config = dict(
    hidden_act='swiglu',
    norm='rmsnorm',
    bias='none',
    parallel_block=False,
    init_std_up=0.0419,
    init_std_down=0.0,
    optimizer='adam_variant',
    learning_rate=0.00109,
    final_lr_fraction=0.0,
)
Each number is 500 + 40 x the weight over the matrix's rms, rounded and kept within 0 to 999. Layers, rows and columns count from 0. Numbers have three digits each.

# layer 4 MLP gate, 576x224, rms 0.0442, rows 500-541, columns 0-111
494430492439531492498573485521521582515431514522492515487481550583515480481458483477507477470478473464529489443533479468551498526506485512464528530504498527513554451468516456543525518543466472517552544520566416479465534543549464473458517474492556482481461516520545473447455496464539519543517442493501570496547529465488484540523494406491
522515487477504478526515557429515484498442495475530482518511471446457510456594518550504513600422547560507507517517510482438504546474556526516523446476452509455499492491495471392435524490543428515511486484523459486478439512455424606489524530537540451404521471434490482538492543484565549555544457564471454512455490565525515547528475503509
485519517479490457509457549471487489449559550469468532503451434493458516506553432400459493588485512590573491443533456501436499489536566462532568498476579493530474506444558530556514566559527498525501583504427467531381486585514497521454518584521548523518569517457474494539473533502519526509487478552458541522483482522541397517499484517537
538456503497431473481503446428454462499528480456524453517473462553457506508420507392489540424476490476562473476477618434487492489569440543474473556547554491429530554542534547565492512498477484541561512497504517443479475519556458519438491471550508443520439501506463443537530540458499492537450513521522476564553488577475492459526436520435
487546603509471482459509509514485520462500494539480505526439489516499450464474454564500462590458520464508492513569505493494493508607434464551493533548574412478455513471519548542446411461476397522569495517471523518494450502545489565508503446568497456488506436516461437504524536436546544518525463517565494424446549477546464602468503457506
553445525474562475521511456543535518502533582542505472541502409470453481466582486529476572501554532531501507521518534533499462524521541470485451520453499456496474591411545529509471578485597424453536528447443478501481441522523458449430511468471490546467556494453494467516540555473463546433557546438458503612478413484436561506531490512510
502491490528445452554528476510500573487505489497464501449498513457557464589572472500572554477498492520467455527472445443458513548509465573493438527510514523476440477493495470594508557516559473505534603497514501428505451494484492523480457500562511506514458472491473431498452535414556545463496507485460555503444484483415524555496504472485
535544531469504454566572480491510535513532542435564586521488514445521475513522461457504505495464475558537536525521565479549466464440504503471597478448551562502531468475479471515460488556529469454497520537486462491412502454524478534422573547488505462531464465514565548601509550504507448454511532514478578468519525558442430488464453450559
471568512474483479574523510416429505517511540513458539535467494553485484475501518440438490505471489503486482521505468558456510391535420491501553515420481531483510483442525494464435504533510447551480491499526509395417479472501478511485516489539447522498484562416485475422515477496485545576456495439523474522509476488554433520434521588512
456502420494490495455518437434534455554497554521453473478483519578474522465423490547533467515438532529519433563479447520452446543435477500438535532524483563495589531478515525452543524619471470501514486436520474495551469517452494501455479444459557509520518510523424499464474434498478505531576461516598558575556537548458440489484509562507
497508474507513485497509494467480446460469455544515538523471550480490525452472559514487464514414488490614581488566475563479495591527539517503501478397488437546484513567496518488546477507465491465507516489507478494564494501474505448506508506505547403449473506480565455522557536491495442609566539575415591577571525587484517465409528485501
479461492484519406471487524530557541540470505533532548498505478482496546513531513463594512579554555497490566534481469555368490506496480541555456436598440473464490464525496517479565558516540432543452477436513461417494439503572511491546501477444477474487471420484493424486472599476387478454532457543529503524500419497447499521424539443535
487498503479566486543536549508464462431505500530470550468528493493417531596468468506499488470489518546527577490493508518467463554517506487560492552476515487431524513463550468525536523560569469557585545524487470430583526518495534472501515476578491597481497517487509396499541503497481514503519472529416536435505532535532528510508514524440
533524510492495521594468540498460517580472490511508502545455452529545470562489488526419519463530480449536508479493523475479468538530479543502500532519566522512497514508442567475428458502511456527439515519505498495506433455566501527434452455493537510515453479522528541526519495430402552492527531507522446485544453515546501464475545504472
538493565533554442458507557437479468511486500506422529510454564423536471547492430563541543455461503482490540458571558599470481452465509469464478434473522471451432506506490546498506587513512443445530492471481544481534475457549456465462444458550502552566473515511521453597448517459399459460479522444501497457561519534428533511442507486464
438510502560497405506567460469452555441452542508535502441460505482440484609499486529527499490409538502544524520525478559460473520457555460487549533446515569469502464526536558473498507532527494536552485544479516517517478480491456423415597530505453511395458504455438527488509519515536520490567458539442582485527509478496418584470506531456
458486537525482476554465491459479475548502492505450462534440532491514478531516461450501541434505528389487494468550519455509499487530449539446526558448493500528483521474568559549526451473526517478502580595530510440462496525556481531451521492480519510545459505486496524558512530528524470445440510447541464493516510442530535576477491496434
521490468466476514516528485540566506490457467497474610530517499420587557485482552497477471495470444465521576511538557546508529529488547531477497531485486484510509539495516560424479466511530461510545506468490520375489454564442470473494501525536517387539449466516562509478545523495499461463471434504456570515470517462432560474470495431442
479539531483556482484531483473480529483505454477475534522444430450533459410515487524485458595518465546541519528563506510501490507523493482515477439465538553467492520440543485511460454494591507573579491547508490580535494544438461471492510548506506477492479418506560570514444538555433535475524486530492463544496427483496475459454448458492
459509495462468465438513520503506499513560490476491501402536391497497435526566513435443470475483504488517476455504538541535496526428436449445553505526506467472434511542542562468506488497516539472432464466433449498503459528468453553527524514507477436532427515526523544594490528551494523556501498461466517527576480529460519417486529500569
431554526534508492539533435487441498450554545490476471546540418500530489482550526475554556483508489516508567480486517457476437450608539593494494451528538563492544513534499532406544486497534480511492533542537531556477494422497528471531485425496456523518454434501508483486444498515551538478510502492580474520416467502499478520466488467530
514544547571482495554456520451516437479471473515515514465520424481439467536533413500530560404476510423534448475503438566505483558507483491453491531517570451531499509430480477532524445486544493524470560539529411407549469517427547506525507503504507410426502434460588483488539527411548458559466557486601435502531506477479437498472497522440
463404465482617462495486485523447456471476518536517587493529514622427436495499483529517431497471477475469505526566503469470446524550435588466562573449535506474469549446466513451504505579475489522502555517433499486535446548455464490458492525495430498499545455500492478509511507514504489563564466531490550499559493522466526521536514478474
541453493552473450503531495475553531438517545557472437495509448519493469518587434526524495480428549570483502486523505498514490454451437452470511574539460511447597478507510528452472461504481488499555540534539529515487460497472536479484562475558568529463484489472516495514498565518451476531519433523548541489466530463490514532521566482504
481488486524490432505474475503460527456476527479493459443471462593479425497452491495427519484460471560518486478490498532537490573443474490470544449466521497444510484472470464562449524547587514520508583427561482420435478482474460478531471529498591520493595488488483500515522461447494457503495473632407540510498531512503500496500571492541
491480569510519460467512611502497492506550474504430494472487505416522506461485442454466449499501496521562527565506507470441466505507533472458531463455527493480467528451518515519444530502515485504505488513518554510512525503476479472473493480467441529546480443555517496507497558429489521452516469486457543446499486482381494574386530483508
501533503522484474504520579468449592545469459507524509534499427592500506467493569512556480449506541560532552513487502487499512556565457486539515441510547511519571473459528509588506515607493492546421442501499501503459431420499458499552502509505497525428484440499537564493531489492522535530492449527507523433495467452545517488443449524472
499504463489506433519623487540521440505529516482489510572513483523518450468542473560489529467501521598444501545440531480506488554508524613500479497516579533520515502493491440479493556476516498506483459518455441432477496450499451490528566525472500501487518546541471499477516511501560509484508551470470560497492501470407496468474509483494
454427508472498499486548472551528517438477525462515544513454489515489494546626479555519504499546485473486445503458511501518510462553486493495503482439544489502500465510449528436467467412495402518451507452528526532428495471546505536442565574516476541475514480497468511490505526496516513521452409362479510543490485454521429417518477467446
541510490468514454485555496524493557409434521504468582558431540519520515470516505500461504452494493523508528592515450436486487516507487489445442458528497519449466450486461468501514444442543474543465488501550537483502528590454504512504470549491432491440519497473545452460522526446531493382494499448508466426519468483455467422492552455445
459483544541485475510503562472427514478488513530484560529465467465518507441535504478626492552519492577555499417556519543466526518440399523526497460572524464530511535433456484514527476507480544572527492467493523479549411435447538485463492540510498564563527481541479484541469449462537462485474457545504514511450449508466492499462470510441
551455503461567475516527505436498507542420517509502474467499535525516483484461468499473467416450554545518556523517548507466510512522418496565534500513522499526518428510511440539526508466479464514490464514480583484506513521515494535522531455458503483530479473501503539469476584450450496493389551479493478553535498445478439424491420478465
528506495481543476536451518528577502540517536542473510539501422484502483520437526548497486534501505459483479493439435503463487561439473482515589482416433506530528551509411550553566515451546482472496448517518509469484488556483574546517505483528488431479505475485515482496532529511452479518501499456535498538494505454573496529479494556493
487418462464462487504471513541516509555528517586519490451514491533507511457456443576450528505486504565485482524480514595469464479503552451473498510481449503548484477505487486565497448490540487531558428489485495416509539508454491495461490553543490419442498441541495447535563530515421472522502491437589529520542503465472461485553497475480
463431510477506457544512511439512559454461524445511529552540476402528446440459551471433592521499532536496600582448539565389591520506464571480497508464437502493571524516468525556544568457508515463522464485516523477562493501442473493523456510493522541494479422491536467496529564500528502422458533471510465448476517457438536518532500463476
510454567411569404518557525537493519431514482514576523508507451552467465476539478589468469518475414585487514569475518465535455530524537549557494529504500535489528535522431513539464575464586458529466543516520539466533536496505482497427470518460482463484573424491507518545493510451495455465568526544523534550512540487429561548522508500490
437463517504470466540466473510477546521578542542519475551491449505466420520545450474486543542520541468532460454476543467500495588436470507469607510482480593495500492500505494489548462510541484573483471451422540542530529545497485499462482504464500562533502494479628520531487482545487515475503476498547534596507513523488513468503577530555
456496568563440465514464546529469517449487483525503524473429503490530511517527405464506450594477529555467545487496484548532480579504524446568550499459515511511432478454576495507433486486473512617541545472526501488494489473530564486431449560525448465559484477473524424435507571411452494461488531534581515512491586478554476487495494477441
476509507487480455480466537547486494482410523538442481492500495472514515502458487526474468529542507453571560530518561594543493523500493486480478531480503519494511498558442453541489446511500474525446473509534537462574472516452528490445426491493500502492549540502530514482473504465525486492451517514421556519546444477414567520527444507495
505479533597426493528574496471497521580463431481520548463513585463500470563437497512493522525569520413544489533461443566497475487490497532555540447507480521481510423521539496502427569457571525468531525527504518501482498445571554455477506508567528518526541467489483538510506519525422530526502473522479443380452452473412492507442518571500
563523516444472448503502528527521454595474467488526534523539528527497559468481487487490476498501575551473471571561463493501408533499485531519456512479538468487486490503546456563522524532446492521500501475577513474498541505521513480555545495490490529501572516520492560575550486547559484541422506511495517500463485531489543480489523512551
476507564485546487469495446545451573506512533541547529441448472554493499474512523469474536526559483520481490484494457482567508500451436609513459525503510519457492444391469524494490431561525427552590428443537508489530514530487430470492470446508550518494491550477500580546462553546463491499435445552548462520469494420492542490490568465482
# layer 4 MLP up, 576x224, rms 0.0406, rows 500-541, columns 0-111
468514471542521470550524560533509579443511463540465540492460492497517509535554526554472516516485514425480532548500520513532517503514528542489542511458489482593476470522510452505487517524500489455485440520575469449492494515467552445470456481489531536438501508490545492509544427445499526462532465447534485543491504476471539568458509485489
470499455512402488486533416556525572468452510523485528524473512553405549468493518517536505521470430457537543458519503480522466496578476520542500456509512437488473474507521436507491507514469546443475457499466523516586469525445561521570451510465460433506499483490544519492486481440477591479501464568531508493531464517479526520454531468497
530476474487443555524562437532499528479541493469539407522475425494490502498454422504435496468449547532464457513462479551525551507550569439546502499536519473511475472497568489602482477497502510429466537523489460542505546534511536470484430517489506553490549489511459433471501493429459517440529526431522464554434443410495521485541514506453
549507485520487497544512494523471508452529462604496506504462546409528577463533371529535407413527538522450491521509475533469495509521529498510537548402557528479442469537490461552511485528508552467447503529482510467507481486512510458550519419480490482506538526486467566475436481466489466407492494446455499448479515562504495439512504525518
495496458464444498489508471470560548510480502485470571444552494461543451481547460539475487500545514495521432509470480493590478432435512455458504602510478452450481546543449474463515461491512512432463561504531483549516524564527539531473524529498534540499491560522407532494523549495492537555481554440475523553487512576486478429483501555552
502494432454554465490477563466516466528459533528533509543476543524456497436472518421476540498555477478505472454551496484505452483469556543457485491468505464501523513503481558447447494450528498497560485481464491554511510501549430565485516525504409549511480501487523506549498503513510564507507461449592548484506525552541606501531401499505
530494582508534518425534450509552573461499448476471452509495513427479503553545530513507555447519491561454476458480423528447430475442538436530516518455504487486524530490541508546513554487497498490423489528551525518456534508522525442461499529552401547510516460479530441463548443537467521459534456499527480498504452453505467468442472515522
466498497524561503530478469504524597516525482532489460529569567592505539492421529406523503528472495551488520468515425540523490565433438512458454517444531479504389493510447476513530517538491471447456515536462470504469515564528484465439508531507493515564516426522524543514593469509526478543538464485500509499559498452491465567441482548469
543569484513428460456532539544502448431488530501450497477527511473470622521518414512454406490514504559538499489517525530482434479481512491481484500513451438520476548483506481510553504552562507556492554504532454490586513542540500466443447424450465504536539567504476512564508564416464539399447504533495478531495552466490535495548511430468
454524452581459453522450555564510545571470436490487524512467517449416532384511471494530506542571534517455449542558499498525508433515589548464526434483484451538452454472491539472465539611477565514439473511488475448544471533501468486512505408544467478462482513471467501544495542490541462541566568475440539502552539501419456503467521558478
536475519541479455517451471495537515478552543544537527552509483523544471543428508521483433546568514448531500484510514443533485507470481532499514476464493541532523473510457531490539584508496501462544469473505512516520478466520513559491541500467470464451522503511531534548552580474538497528447591504520618548452531508485524471440499504615
514522530538547425542602550512528499455508581484454486484495484458438514468496551549567475443472457482517489507509480574548468484423504488523439533525545538471517514546501533457467449500474538472566536610534510521457455540473500419534601511544417499460457511473522486487458537508559546537506500461446498528545499474508583536431508541538
538490541492476506504531426582422510489405404502594463512543490506430576526556525511522476502469527578486491484488539428480560466532489549521444510452491531553444444438487478469538484569522486487594404494557459481494482484487490478495507481467482529547454574494493448503506532539496515504457434530518503452557485508490518441535510477513
467486486508524483473457529464450435478492505438499533517506497515442560489532536571484491457502515510508492548439474466504488531593532494552480440485585564517490411478485442473424433539534436470542455463518504455549504426468555427479483474494503498524495481495548466497471555507539429472490525555533540480482488524527443503473509493430
506541483456479446487501490499496426494520487462552549472437509559489485430467545471462461515525419532560508525533508495537505438452498477509511474485496519429503483536511517527428476567511522528484461412459448514525511500474479496465427530499479486431573394518437464485504473494493591547479488572493529464551424604542557458520516510521
556442479408451503487474573544536503513528494503459522504537556483582517452501477429497460435496472556484532498435494493512553501496513449534467490545486473466509473544502521531469488478499558556464445429457445496553468497488548468550512549536554441518466467480476478437571578447465549489518443475472428509500476514527492526461516463527
482482444452523485515492486463442438405492507548512495509599538533553485470458519514500461471560467442565457563498488540502535462477476526535512535494466560474548539505432424507535529524525552498524518485542487506455480461527448520557583524517514538515536492520460505523431537536459536484471443501474543441557462530428554513574551484453
505574456475508424464489541543498498512450477510518470418564545544475459522526525472548506504498481491502499559434508445522480539544532473542577531480431604493496468469466445456536548460498610532465454479515528490467545444411498474555508512485459509405564573534475476539484466491521487463490558529595458386503574531486457562561546524547
480485504517471462525583455480561560533531496447435454557498519434576571542456460433517491465450528555568491529482475543528510441477472498454540529505447422518470488556505475539516466528476577562405452451475495492609499459483451559491447534523526460449529456557545481510510506429493516482417489422532487495496526529473445492470554543588
454494498511523498481523527558493499487528438458539515476476515505479520517566470547507543465494489499491475503477469514527528483505445463507507556497494539617475476488526503504482537486508531481531486440590522443542545509496545454464451503452442486490512501413478491505525490452531446546485558519551483466443542481542508471572465445564
497501550491482532544513535542461518509580465522527423515452553541510527487529471484511533520509514486546430607473471457559493556467487536474567444498530465482438510480554517478491506531493539562491407505418562473471558535560481512500489562411583534486471558488468486488471511521509498497483475574564498449559441481534531402524489513518
476494476483511557487505547470517402461574407544520400460491551438566457439507524519521454507469493466471452472511445529522555516544465423548502510451588486563439558472503527483472524500489569478541579524489480524504549487484487506438523512458502522473490498475459438484522500463498471453538436497515449474528493474468454526392478538523
526486508495517497470495450447515580458437508493455507474536559510529514508545511503471541445358522500534547495557467491489498462497454427523392522520553450489482503454575445526457497524490517514520490535479567453534511508572532531440476536552460537460505525521478459522493453488538434571468467431495545522492479532487465622514515454514
483551459546529519484507471476566499518402514550503529502518490516464441469509500506549499470451560503554409474498512451529518585470484473446505540541527506473462509549512522439531539560502537464556497494534536481388477438517432478540500549526597524465505556492541514516507475552486493502452505525520505529510500477553440464526537395540
548531533480483505481503454492525477479445505487509556507464519434446443492513457489444471540458562545554510501539485465464522462496495520500525532459553464490503557493482533443535506491499481529588486470547588550454481474487434514483562550551455437497480500497509483484401476527477453523461533479460462537524569464555444510544525534586
557508561483447558485513455438594493557512506469444441447546521532483471487523437486485556574515553564490541469528517532485526507500556481498482463492610453556460533479528492450509449554517512489488499478488512479458531556527475482461516492572482498461460504514533539574503529551451444469482556576463538480455489461503412431434498489529
484535575491473546480462485462500444456490555526531521409558451526470556506518557487631529477561497527571546504488501491496545521577529506533458536427489481423517526501552534506466522555513526485543474497462436472542532489469562502464403527523489522521491490475448485515523489423437534506517470475474490543542502542540558520537475490519
545495562526521462545467500506517475451512519435412524559484502474540478547478507484473507525481516438529481501458510450556488514522474552499520430481433454466554451504556489458490487407498512552503515503477512534504426547463517458442459546500594476541555495478470413476495503581437511546469505540500460536405432434524468529512483521471
491567501513463475505513532578561481471488493459504541495537460474433510521490499560504505510491483538520516432549452529512465502496479508512540513475415506500489583494463494529499509569524484526506462518436534509554440586531465398577512551505509468499503470515488478501580481466467592553518529500464445544518506481454435515487533534454
535478496443475510566478427550505497509439517470561507483533564482482533509470508486543444497558436553464482463488425489507444514477470533467476527453442449432475540527495465485387487415436439466504530525492522515521508499472494562514504546521543482497513447527459545556467487556499532531528454461458535569508496504436484498534517541537
587476511485514456464468538493490469495509440522501525530512475502501538537436471465527520478489430525564443526483501468537478520540538497452523473423488467495537491486528539539507494465506479490474513514493427566468540483514540466437460500547463510508565504537511489457558536566465521514433487553472489493547472547573473548593501509521
465498487534472508510502522494455461569481495552438488525460468499492505464512528433485510539527527543498500513559533449520480484527484517440581526528524482499495482558532472528523508418562502527478520498491485513488499466559552543494492532512529494505525496537538457523511536515490575475436513519572527503469513529550473539563502570456
523571506526520558572493565590514463527592491520412429515469512486504511440529468484448522528484458478466490512518516497512543464455475522454513534530506500516466466403527397509533550522544530519543463494457514489523500510499481546473520515456530515439451478488473534555510474452500565495473555481565461496529502608535485467485511462536
439549497548522507475511518525536519518415500460443528492502521497469544557535473508556434478502569495568541483484455561530490431470469478481496477453487485462561529431462507475549500499413537468421526525419512475483502554433536419456521545447503408534567486591484546507572512511506507464547476477512526536540540583525491495465497470438
497493580517509533518474532417514508523494467455521556502466537461472432517447413560472423463499562447468468487503536528534460479539507475520507492474439497446502432465485472447496464470537571504475408424498482435409498474553507462474544532469509536520502523519470453502513503486517444494568390464519468481590401529463474515410488542481
430483521382504556570582503540521533525512489469593466471556433465466471488528514463473513515501438511492435509481482481544478515571518599448516563443459497499497501507483479535436518513526497478554543522535502469499553442497487460447504460606477464512547467541482502548533533479484481460524503490454560604487471498474577427528529483450
462440542525488475471491470490448458513519504510493508513531484565560459515382518495535463518472528532540561525513551464433528518455576538482537469506454508508486476529509479479457481470548420496488504619513462498503503447556515450469489480513524403452496447477484598520508481607507453421541509526507466492473478510517479493594479532536
564518473549584507579534477509554548478508518489498453530448499507449476460509500553424503421514492524450450491537539485498548519493578524518462491558532487507538492405541508490533474493431500456465514491523461480538459507493540494461514448511553544503509505452457453480496506480584525492497548518559429524330507517451560490542432563559
430512543548522451540515516470469555474477429464520494505513547456554439466520523445510497500481480498451527537496511531520480416539570474496539547565523534581554459446535518450540531597490547519540481403477493504480519449524531476495499478540555501461504480485446509537561512484461416502512470504444498539572494472429459509508473512504
530513563513515516506488475519447499476575505488526479472467468436547512539504487526487539477496546475517532482417502441506501544460543470472520447508506511541411441597570504566475537473512523555510541513501538462480507518508499555512496495538503523498482553523537484478536522545518513592448514494503447490492555503598547491515432466518
521539553514512473520472550562544476588583463498513494484454472467543472442523512464463476486491521471495522484467495490526485571488411571471477573449409491487437517507494546435432515485434496511551500431452501446517486477456513481589540466545498472532525561517526491547505551465538441482502498528435533450544490451525547462450517561523
446533477462512517530490459470457521485559456460488575484574443398457539555508453516559531514445460492555520530532464583434475462462551509465556512476504458449451562550552484477532503513454552489587475556444540496509501501500551431432480486547440453576521517525495449456540473437466439475544566485473531450483460519507552522514468472488
# layer 4 MLP down (transposed), 576x224, rms 0.0403, rows 500-540, columns 0-111
491504470484491523505521501424508418546505446442497509568537544513498491475456519416442484544452449546467539479487484565463451503452515472512530468453529408474471523489533497489493552507538411461447516477510514531529570529505498512571494508467482509481475507452476479518500480509549505466507499565511446459546483498536483460521480544499
515533521454516541563473392504494487551497543514406466540530504489572550520530448542497500490435489473567490533386587533504473492431473471513471577456430518405457486509537498471488424509450455498420567417501479574461495534507551565512506466498495470443453527532467461561441473468448546469535437491471490486498489555461487519486440507508
448473456526494575510499475534528556517556466439535572499508482476584438567463527540509516437567440474463473517533542488414440445508431556476549464468446510518426503533415486530474432481511516449500549454535497508486483416523498517503524467519452530479526388505445481509525528427474468483414475501448564452522441596538549528507414487484
538492517456489437528569525535522472526478571427561521459428530512463477521534477488451606509452499436513571534547493550474452523522475482510540479463488521474476542517501527506512539506452428538500429509518460521435422461538530518514508542421531469469546516561554446490536507538505494529512508535532523481571498459496466510506499439523
545501427512479476487438421543470510477434488456462443510513498514511460526549469502510503524530483477456511565417429502459516440538517482470491444558537505490436473462553451503552583468542504590517492454491481501475492454422509442475498441522505512464516505525470505455404487574463549399497444536527534535493516492599474545475516473454
536556481524487487407501571478492431509488470553461508530471544460514442487440527428530457469477486462466471525459439523559492525540479529527482465495529519472515514610506543449454504510475495489504439473489502515540593495510459440524463513514450516497521434482501590527462413533554523524436416532515531572499493507512509512506491512436
522507516569522519516484450468473478503450499472450491536526503480500504477421512507478523485564527489522452439497446497499382497477408558516489547458494430500514554567498548524487486510383519476471441502576515521409529538481480493502567552488564494550518476517499457502467499570516552434484526532581493511526533533475438438468522532496
561506500432500478581447506526540449513445459514438507474510519456474491449536489412510428509555595520525514524515549506564513491545522514538509510429511507481505482552470525525489495547532502475521570504516421460466528498492540506440486495528478487502494457478479448532471487498525546506447512543484452469526587480557458496464491508522
526507486472543550454451526556580507464506468475544465504476481533481499500542503507489546496520521457492483482474484477562490522559548572534506534527468419551487512477500536559490448476488485483488542499475499487502388527508503412497492474455523458533534522560461523490478568553486480473543520384578473546517518559495553529519523442550
635467500550503511528429526505518544489487565486508511533501454542469489502467509511481486472468454541498483466435469477471473539534526509481528540521449517473481469493430547566443520519453529472476501513488522517478496480467515542489620457528559418480439606433574496488460460537484483539563519546461503410421500527503422453564524454496
550523495517503538474492546536464449539450434551584486568527510480584573500467522413531492469515465535483539524495435529514500612498425489448525411452495555482440523453484594484519510459423498427523507457457490543556533525529545487555503439540511556470571497485490491469483529487477555450425515456490430500481520451455514485478560489518
517414514451557504533522559465485537461433515542584490526435548517483570522508504541555509476555666467459427550484536485441450540517488492449493482597535492490500599511513551460496531531497503449474503536527454463542496492485551483488424494533551559523462559529509419468488533491481502517470437498553550476497425470487491482389440547555
529541514487592517514507480473562463467461490492511492500535497541505456498492503529489511521504526576442517486512536505448496489507551489469553599487550500425460521543469442545488483520549507442460466504455465503526519555493485481529524528473482452491522414489495523427551439467441488466478474524482535570455506478518525430513479596487
455523554497537501427502551591509476459575400494457468506465554452458488510498513471564513517524532465523456497481518454450544484471569470437526528477475470521518500600496529531429542494527480517532482494467460552513468461472580479513557411512505495504494524447454477482519451557566463515486451532512430493537542466606493515511478475547
428509476518550564477471488474503417523544507512528520505482530446464550499574481546552538522487495504409509575462491470530475504511434470508540439461522473456485467464444524521474474498537512440599495442476497463466356540500496481542481507493503524539469505440507497531511561547479448550497482441593497445580495482475523503455415465535
425519554502491488493509510546473544491473545492537533548482443471471468528466456502555482521384532520476516513490556483446466463475500433548530431519459520508478485514536524487522463555564477555485536466460471494495443493474451510480463568543468487510440509511498476458517459499457598561551501485461503437496498489515462569507455570479
444482519556474494549495495482471533562594546456469524520435469478461499530476487505466570440448523484455488502563546492449517480547453470538515475482498550522459457426515485490484465521516488537537511483492564420504498420474527547394488468498440495509541504505505460486569486512523484515515477515419477483417460565539485410515456415537
524515440488497501506458479517572507426486548458540542502506495419500480498518528505514498531450470498591583423494499476454523492482483446500504490521472495454456478508475556519572484501562471510507421502532437477456407504490498459487507468494487461517456521484442507513443508540485500445520521482489545454484488445475472440533537514481
521434458524481563480435509448518550603499490484532478481502520493512464617480527488488481480554350514395622445479437540484487553515471492480517512566480462512532492507549495422573502508489480482454474484536559466525513545422483468541509459503602588526488480444522515507478507480549500528441450443576442458563448526478494462529510522451
502494467509537522515479521499462497453540555533551507519528572525547466479472475515585511500531422496505490585446535504519473490513494523531447477566448473524411545481471475530506482538512454538537558549507516457451449538559481511530455505509582506520469572503527539520511500564509491548468484534475475534431483492509459600438547480473
527515450510546513436497498471490536537516471524543499485505500442503480438458558564496505491495377473513494592512472532431522461613520424497459437443473437492433562451498495542436434540518499522481504512449496503496437555496489531451483524470479475523478521485480515483512501514515512557451483512493478580588424519556476458544538452459
510527425529514437503446489562382543507417514475501606517478516531508519561501482521485595537511400492500536536500420523573501501419479536469416481484502499473536487559491558507425472505528536455481491504472538485569463446532499507544506469454520452525523431419448504512492487497536518477463510495485523527513426559504547476498494468476
455446525565555444514537483475488543499509493497479619486543458593510524472435528585523443483404439447496497522535477486437492470530510443515505532512466480535512475421543489488444447563504490497536545496516525514546532564524511465531431478485465541534534522504539458455485446572500451485433493501475487494450559528449531558518534490439
466476561554504528548517500540472483532569467481491478465518559444436475515500475492446530571496546511447493533492540450488486492511536477462503395554461530506506580528403466546492484557483496518482508521524535495439573533520493480428488478498493466534487528453477512556531517485514442498491499508497525530553509551476487428463546527446
449487465441557517535495495525514544456533476533490454556482487498554531439447554514534514519614435555537580497512540500515509523539453517470517435524501417541480531566544507543447501500515529492524557492423468469493477529529528451520496410485485514575479477460436586505560455520426513420527513536487511533521484558478543474575477558469
521546554533495494494518451504482531506438511485587461523490485555506478427525553549536539479488559495522508474469505547571558521492513497454471538457496530456540517530463501516554426551535451455519457490480462457547339503399518548549535573498554503506427591507513468554505442583495528548494467463463482473491501555503553473495494466451
472493441495393500488422539481439493459471501519489510481595483522494537491538415435553507455524552480480494523468484467559472492526512514462529500479541471446477531523495488458531466434435547538486524448537549568525603497497507470578485511518449483477572445507515517566477533434486504528543422467518457430553546468547501480508412502517
527488524495518512511534473503544423430490500485483459539507451534497483470456513531497591524507684479516481554423593516465517481515524544480517501480496473462572475503626488497502462425590515518529551517478563532503433476513487461440509503502502441501500471555506495484490516487427509481448530461468473466495506534456409471525482469569
469486478516492510511510477553499543484449564493556498524443483568460431526486502503535526493496517475500457489589509506573486468481435487502478465463479471560419464514439499527485464449509400544506460471521512533548439469523497502420501541486487454474490518509508475445482513482511500502564510409535503499460532497456535478480499583490
500498506509484406514526503483510527499478462483492448521478506574486486476454545529502585447456537530469484576568476471492522511418509423565511492557515539517432562493528592518513429498578494472544483409499504500536418527544490509521496501486458550450409477542542519505535467467502533516501496558455504570480507488503470499469500538465
480518503558559531526533507472470476592586466524496460472497540450492528583478418562504506524460454546528570506529528478426500558513476547496564508583509485508403490493530540454464536510476467522459462504496510537465476513475505488553493508539570397481516490472494477445486505546446489523551463514463509461448519526516453488493500473549
503430529490576508518502483532480506468507529530491445457526527517520442536510442502522484520533472529489506540464471579473568541490492563544520469555547521497543503461501593449471496487458450454518558510522489486457501551509491486430441443575478510522452505385473465499471466490523414535509491443506576441550539460450544490426561470563
442519483576572508518502455429504490500436587514468494504557498550535450442537512531499498406488536504517480488494448568505468502454446398530534625472454537474538508517547480411493442498547514447436481493556483523514459451517500575465439500507567386547470502481522574525503476520545539477438453529482494486544473488507532421482465502477
502525511540491543529524455514480473555510506494534469530512525463515517475456422479554543488466539499452484471484532543565507458519508479563572558497482465566529516520471463537533540498455499501499482532529458504534415593488528565413522509521450471550534521587485450461524497444501478477540548474516552558472606479497438511480561509450
475494498477489530496442504524425553561536534553494537517554443518447538452466513516562467474518486441566507541544503475531496458553478537481529509409469447502458485550420483472507500505517513517435407474484518450549450448559410538534469525423469500531529490544494493533493429520560505553577378501456451448540459578516476518432461497494
492480472388539481514512491524529521577464501473543500510502515520494431592502488500495478525478490475476463488511423541540502500475492507521532491474484475537482471515531472482531510528472503495524525508486509520509744478549488503419491437511471511474537462514451476491496466499494536469497497479446524532520493515505595480551521506405
463510508490499525553526442416406530457564448468484449531511519464424495472482539436524492508538461527531482444549499532538568531469572505535504486525462527511435476485525498532527524517547459527527522477473483459493585514484507545550493492456504459520567440581573496464567528518473520501453495449458451529569435540456509462480571498457
499507510453477453437507555461497455473461524489504491508509478547458492492533484510478492551625556535414536478513534429500468468555473480454493565508516516531421542517533504530436536501515485505438510405514536516489606493411424483521425510527491503519483564595458449568480495518579487509510448460555544448616537486534538490474504442567
522412516505454547475499517507532502502431455484475465524475453544559540513514566419453494521521564500552529523509535522518441517476477488526572495516492524508489475488490570557575483466566520470477509477517486493555529536490479580500534500477495516484496452500521530464451549482505528546528554576417431476441447486474481498530472439491
553468475513537476538539472539484514448441520560500451559494496565545523467493472504512495488467448537562430579538484568525496546501473549483496556509483491464554537498473547430549460576545471481486456466532514487479596451456475440445463533359450544544510485483511451485513521489522466425507497466544543492558435479515502474486472471509
533410534503508485534516480473484577485459474559471441495496445486545513578564489509474467566464431421497514533492467558496513515498531562497521542479560553494582530561540537415517463463534466471560448551492454464436497456487484518519514427489488512492473443464510506453507473511514492480515476431494490525506527531489524539491552466528